python train.py --n_layer=14 --d_model=128 --n_head=4 --n_kv_head=1 --head_dim=32 --d_mlp=512 --vocab_size=5063 --activation="geglu" --norm="rmsnorm" --norm_place="pre" --norm_eps=1e-06 --positions="rope" --rope_base=10000.0 --rope_fraction=1.0 --qk_norm=false --attn_scale=0.177 --bias="none" --tie_embeddings=true --parallel_block=false --init="trunc" --init_std_qkv=0.0464 --init_std_o=0.00876 --init_std_up=0.0464 --init_std_down=0.00876 --optimizer="muon_variant" --lr=0.00911 --beta1=0.95 --weight_decay=0.031 --lr_head=0.00671 --warmup_steps=200 --schedule="cos" --final_lr_fraction=0.1 --batch_tokens=16384 --seq_len=512 --doc_mask=true --train_tokens=127100000 --steps=7758 --dataset="wikipedia_en"
Each number is 128 + 32 x the weight over the matrix's rms, rounded and kept within 0 to 255. Layers, rows and columns count from 0. Numbers have three digits each.

# layer 8 attention query, 128x128, rms 0.156, rows 0-99, columns 64-127
128134128135121121123128128115112120134142139118139148111142102129087133125114120145123132128114129125123125145120126130141138131118100109153150140134125130128085140139144126146120139123113119
140130131151134123100137115137143121128133121137117148125109130125131132144132117150136123126125117150116132125112134107127114138122123141134109110124122118123116144116122150140113121129131129
122132133132119135149115142139117148115119121135122129114139131137124131138126139141136131139131122108131140116147146128133128123118126110116143131122132104131138129118124119109140116141141159
115111127115139121132154142080109134150122116121102112136125138130122117137154131091129150121145126129124104139134109154130113118122150099128114126115119115130162129159124102126117148136129137
137151095119134133155161158120092131116134146133160126133124108153133131111114120129112118121137154143137119141129141093145128097125110172136128141155123108095129104083113117154110101160095133
139106126113117136103123119151149105151118110114118118117114126113132128133146160129123138142100132156131111111135128134102132141142144093120128129123145136165133152159116131104131107106129131
137093161152130103153119152137129096092145137097151098101126142130098148121096111118123128111157151177125173129089155132120131106143149141103144145152139116104113133138125148124134102152135121
194114154092104159159080124141155122100158162144152160143153095098178112136146163167149117134146153111152127117099106130151125128104082123101161106094153166106050107171192135142173126130138150
255098164121133173195095117109103114039213167131175156157190097116170172107101163113160131076150200135135206128082150106165113133093053149034157121079183144033055087106184156142162079172131116
192184090175093133136049107092160124073147247139037029127127086186143138102115197120194113099005165128090249154152183120175116175129080133117142150091109090067064088119132161115120150136178074
171122134202202198059148107018000086145136157147100071118177066162105096066087086140059106179096114158070193093217219155237128199138173067126104154125025179102175149056139109204043124150070137
109119235068199110127059088221156111213134154089109111131045077094202134140091131086050184163087131148066080124105149119170150154139184097174052070126094148042102206186133163066100156016182178
173109099189063193074129094220036189102171144109096169093148126149069161131232174148054097161102111154132060108119097082111141154147172066142116025167117054138199174182100067255096060133115229
168146131100075007115135052157135114123197013154095229113209121148210101163099171069093157202079150133143093175203188137162098068174161192136160114165181146016218143122141147169169120073177116
062107152024151116034101228037150003086139199121140174093112098089105134114148165072161183070115077183063145139055093024125155141171119077177140061148087019174119044085202100094122175102056116
074192124159141027126081108140111210117172132127031255103111127064052075100176111126090048067141039029097169111060165255079189197079070170087057011137150147133076213080096199203136057108096170
155130111095135135111127117112115151124137128129130134122118124112117137104125118124139149135096124118121131148135120102158127144148121118121134120144136138140137121136160128145149112126164173
126129149126127117133137135134145116115135121119139119122132147107117145110135126115139137144136121125147100139104127132102124140146133130135115132115145130123117128127125122131114140123151137
117153113142121121148105124156131132126132138149125143127138129122133131132114122135135116113125114105141146155119158136131149125145090149130127158122129138128110134090136150119139134142127131
136116120127124142131100119123145125114118122120130119138129119150136135125131126129125147123135124119139139111115142119132129125124124105103116127108144144119122125125126132121134089137115124
108122118105109132118159163117116133124124115125137144139160135129126113086111115132111128138125117156139110158151115142146120123106131139124111110130104161111139109120106105160094115141115104
139137136149128106168081127156159075106144158140175142106117137143112137179066168205143142104090151061154145122121155083085125146138085144105145162092172121123060157092126145144151099142115161
128129125123113125152142152123109139122158115138178138142142103139127127109110104129141094114166129159130123159114112127161114076120098166136129129149127139113085120137145117159128111162102135
159179090142150146160116068110122133110110160139101148155155117144156143121126162128138145131056155080118156137134121101145105171117060138143131142083130112096107120043138122136117153132131096
128152130152154133146172092103121148114123088122143173161139164137152157129119133138165142137141109116145102113099081109118120091128072133112113131117137133122117119059128134111134146139074115
047102086133179081077123176142128088135133123131133079070064144129071133137094079104052147104123175154119163197182202105097157203124189215172110132163132095173206162055076138113058105115157140
068088182149155196114255113099088147137089103106125227169138086216109172108113079122123207105061071098133121104155161132116133099164160129200134105183152079176095147051139160109193156154182147
193177085096144214100133053160129087178118191074103084121206255110217163179161135053188255171163086049112116184158140117119151164140122100039222209200150154151151081096141100027102204087128184
105225213094087128177160074069060073144167149161124127129073171112171154220108236187136055151200085106238139129125179181117090162085145123162134031072103187186124089152101140196201129155130087
097077065069203091150117136064164112083129096142119184150179135138255178139127102135131089125079118113111121124071132130172121015131137161126102088168132088157166133137146139220230225158121152
069107104183140095150104153207020091119160208057127115120177130194135234148100120098107178159108111072204179083086102067215177124187077193082109108118176044121219153167191157133148102170219155
103098111255197198123146110120058094211054125215125083073189181112061117135035136088090136154153091154136067113091150112122041126120102195158117000158105207096089094100160138077160150099044084
114119137132136139133132114121124130130120123141140128137125138119128121141130128110116122120155117144127112132136135142150122130126126118126127124125117113134154124116117124125125124142128149
127118123128140121129120128119116111133133127130122120131121117139122138148137126117129121125133128133133141144119137134123135118118137136129120115120130130125134129126124123129131118138129153
139131144127137126128132118135129119143132143127144126129113133114125125149127129121143124122131134132112118121127127115153128113138131124135121142133133138129105126129125136128113133129122112
125150114119129134141138128150134124128128133122135134119117137133138116128154118158120127146134132114131114131134141117139135133136138145144132136124129132139112118140134113125127129117135129
123127146138103121110129135126134092115142143125127130119129124118115128126134134135124129115101137133140135162133117123143133128127137138138121106111134154110116141147120137111114119119148121
130131130127138129126126132122136131114136138136113122125129136129137126134126115136138125125127118139139140141127129133127123137140131146115138114141132133110117108131134140145138142123126123
128091125096127125133120123146117130124141124157121156128124118121141127114134112132115121140161108121117107110126113142105148123138142146110119129166105099158138157119131110132129138106120161
202121165150119138153129145081095126078172173131115131159170101135159133103106166125168109106112159124127166130077098126196110093110068113073153141096151146075069110144159120121166085135118134
206117154159146140171130147059076136060184159133123147159174114135174158108105148129146112117139140134117172140094102133202118087107084157051126140088151159095077111100163122132165083131113137
173174124136092136160050111136163123090151222139068022124113088170137131102131183107195115114020155157103209148124183103159099171122087113119161127103118110076108077138131152131117159123177110
184102137199210190080155124039000080140118183150088064138179076195105106070070072141048124184038108166070215067196225165227128204137176092139095153137052151106151158049120123206052139160057133
111104196093188101124049061236150100210114153125088117133023073100201134162063118061055178160079143125056076137123135108177142164133175120175038091114099107036089204188129162091092170012191183
162117101190059193044122096203039194089159138110107163093108135121062166144233167129064089166086083124136084118136096101106089163144171066140120015214120079152191180171111042255082062137099213
198142130095077015120145033162141092111209021144112209106209130150205098164075162067082165184063138160164101188159201128158075075158148187126185119168178153000188131118121141162155117062169109
080092145042157127040111227046146000085144194140152167074115101083091129119143167062157176072158065203058145152040100003117175148167103085189143080158106000166110052078199087089137155093066118
070212143157141050129079102130114209126189136137038255082115127071045059102175093112090030057136039049107143115060181255095212175103096154065053002132133142135078221074102222197142046100090180
129129129151127123151146141130123127134136134132138132128137120134126122130140140132136120121135129111115131122137131146118124131124131132124114139135123135133127135125124131120129128133127123
122123112124123123154126118123126121124117128126130146123151127127135126127123120153122123130130131127116131137141124130131125135126135124115137134147124138128123122121137138128148133144111119
140115151134135116132120126115137134147125126127131114123141120108122120124124132126132122141118112113121136112121130116128137115126129117130120130127136128122128130131121144141128106126135127
124144147143124130133131134133117129133135142141143116123119135122128124132127136133126127119113123131125123151135118137161138130126126125140121124124140125127121125125133129118132129136141139
139122127141147127143117139120116121131141139137134131119129117117116131122133153133133126116103131137116131121119125128127144115115120123130129111120139116119132143127132137116136107132151131
112125136141110128108132113121133125116117124096109127123115126106125136109133127109105129113117126162128140152139115151148132127124154129131113124144104167105156119128128111115108115142137120
161144156132113137122134113126119121106149155114122149148133115118136126122119140125151138126112141105140143125110112135164129124111104118126129137108151136104104129146140105124140116133130129
106144120148113124115146135098145114137118113089125109124126130146101128137121159131141143119100140171133157173122147116151136137140121140144123137120153140105124102122101133133100122124123108
097141127112116167104176126115149121157105072086158186133128168125113115160129141165138136118183122146168091121111107135126139104136134101155139135132156133159124123133116125128122120144085127
028084137129162089084147135137147096155089093133139090087079145097064122141124073083075138138140133147127138218176174134093161188113216175193080102168097113184202138114093101122071146103152110
076073193141153181102255126084093158153076106100134244157176092208085207119121091122118178105057091093117109142162173127096143094169138111214123126145147116184116132051130148124200163147201145
198168075098141198139127066194123084173128201043094062111222255126225165165146143065189255154180090086123131193149138146098162152164114102035244198223132143151124091100161115014108196110100171
111221247061074126186149076068059076133165162175108118131074179103177153196083234181141047145232059086229124127134162185110098161107143115164130035079114189192136104164120142197200107173131100
105089042081206079161134154055156109087130090128129203157172135126255177139134103142098082124078129121098125136092134156183142000161134163132084088149133098182197141142151158239219226129134169
074100097183143127133088144197034093122141201050153098106201134198143227153080122069119192150099108112217189083064131089200211142174100167065122093135170060098228161180193171137155116149239168
080092129253184188109144110127068106220055105231147087073195166087066125148052158097094130167165108115122041136107138082132059114125119185162102003161112234093121076128176131095158134066051073
118163163123122087167154144080121151063146140135133128137142123134135176127136131148120144094145152128172163081080155104155143110124103123113156151105125137156103125126179103088193132094147131
129152147161088133193136168134121069097120131122171088131201079126099124114119130106148102099127116121112136127155103131167156122132090120137181090116122163111094113122130135155123131111144079
128075150080163111101124090098138106099156110085095122125100157133183103092106093056107067155110153123129160138097083125128107116094211118132132138161137106149161118159176109114163172088121179
127090151090179140074126130116095178108139119117089149127101152132191084138078118083140118111142135117114160104120108141139124098074145149141078142161159139140152149138162132174134149150109097
116120085146096114174132142098116114105166107148091110134179141126138143090154165119167120103141142179153142165149145110066134110131123099132144102160104186142111120145128174168119139200088161
164144139107118140134107066126128139111179179106167086108106154142183164127091173148142134143058132151127185141151117104117086141115102176111142115151102135156126106112180137145137146120113163
137080100128155066146129160098107169098130158095107105112105138119151137121085118139109134156105177171132149070079100110150121124064133154135151110070067142123128144127133101133120082122174111
136129111120108134099143132169140071135112121140122158158134130131158111144141160161119166100131124097149111167130121118082154128155130144119140132147177144154099174159155146105113086088105119
140131108091111133145092151127114106112158161100125164130151136157134114165104152149131155100108101120161150125149192098129156142133097122097137152145183103106115165136139191101112101110140101
181136110128127133135102087208152120126126160173094106140114122113146137111148104137169137147132150125090154074063124125098113131146091137120112166104112152101107107107159116119131122121174144
146123159134142083085115110104100128138159139163105139108179098130116130105060129165126104128118147145122141070127136158147104121115130091105161179105072207092088117066168134159131103105087143
131159171141184101158109085145132126177126146149086171114082105134136157126126127079068130122101155155087117079112158142072112145100136136116107106148118139103106158125105138151110132129162114
128088132179096186156118107187111156108134143142123164132164121157123137139122137136072141150147151143144075126136110138099100128145160087122131076170160121155124139124113049198099107103136177
132110148124112073142135100165164107132141107148113149136161140125113166154147128069160152167207202117122159124095176091158127170091150129127179121142152116094151126138114115129144122132127169
090082122081149122096152176088161109114125147154136177135099082103126134157150140129158165104113158150112104169040123105133130149129117133163139132143095059115119097102169080138152134067121140
080161112172158070147126120138126164118145126131085176103137127095072156112159121130132089120110061130132152107130131190126152167156092143098074103107126122134097176131111188181103132089123112
081137137097168068103125105133153192097129126194103123148121135143092113138132117126151064114062149138097052082129139141122137160152081102142174198118167099176109115169194126111148093158125114
117176171189134153139178154104101122124123111159164115120126111131131161140115135127123130144106119154130098175083134137111119166109080158151127183145148123168068149143080127161097096135170135
132154114178147158155143101135152103135097122121115164142181147142097137138125135097158131104096168122131143164141127129080188137112113042130135133129114165116124131150090152133134126133149103
131132128121148126149119105156113136144138124092128154145159146146132078110128117107123107107147116091150152102138126105142144130141191097098113145161125126156157138080118086104122090104089128
133189118135085124162142158175148164156107140090156161164207117191133102103183129166167081082133088138147124119157158120102176096180107081103110156144111090119145114125111157126101041136049099
136164146142140115188088143180129120095116134063145094122150165128116113128121148195174144098057115105116136092125165118090082123148125073108181152107141116126074135103101140121126122128125149
112110137193096148131142152142145085129128083149076131161139137130113134115132123142125143098110137166132103140126119139112178099129150116114145082145107134151078162186124148113072109123133134
112181094108117132144109098131142085159123143136144128126147100141077132157159129131164134150110077108140129175166173117144136178196090113144123168132167113097142096104121143145132152115142154
118153140139124155135140115063118128120138128107159154120120121150074140143095101109165118122111107130138126141147162129201110134152103104125131145118165083101120107116119157135110161165092147
077122140084132136163100130147164152123105078122136114114135169163119135142151155142109118116142134131128119131113152144122133137153129122131154122126134084114151111130101139121124145095178162
112096164127166133059168109097084145135116100137128164142133116151114164154138150107091136161129086123141152092168155110114156116137108121180105075151129116148079140052113159118150178105138128
176121118160132163125164109127122105163118134107141091114154197125167183204118131065154187133140176102152168082149135164108114154115098147131167158157166136096140139099149146090125114105148154
154151131153083103206139125090111081146125141145137143140108156110095114162065178161121089121179112098174131131146144166127135158103132123142170140138150099139095140129147143115146114137077050
097136100152165107146125111083152108112123075134083131160154126120153161160128152139126124146100100133124129175072131138116147091099110163139105078135136104127151116141111128142140192123112117
090125135160127140096114132162124119104135184090082120129129088199142170123113108129113117143096119120127163101116112124177168142188085170085092099135101069129163125131168159136119105142171177
105132110196176173091125130158150121156086115189112125115152166066130116182089142127120124134160116081128037119150138094126088149125120126171100058150109159140136134086156137100128160082082126
165185193153092054113104141145128150128117112120194178111158081125148093044095091181193105106139059106127137251091166083103084118094122147200113175051180105127088204018179090075150192099135112
148211126154077107166150193186142150148107118153143126189174093202070087072076147173153085098138134091109109175089160116200184133131139128121118101142121124094109141002148111129078131040106125
094112213107077057206054106186181050115154136218104196132192151102054181131107152166132092077107082101182148114105190162089093095119110198130158186106137099122123151083113111110073131172120121
095129139098198137125158180094057176145166113125196106106061137084119126105083086087074138150158093132130140072117137119172091080151150176104079137178050108132179143150062143140183159117105149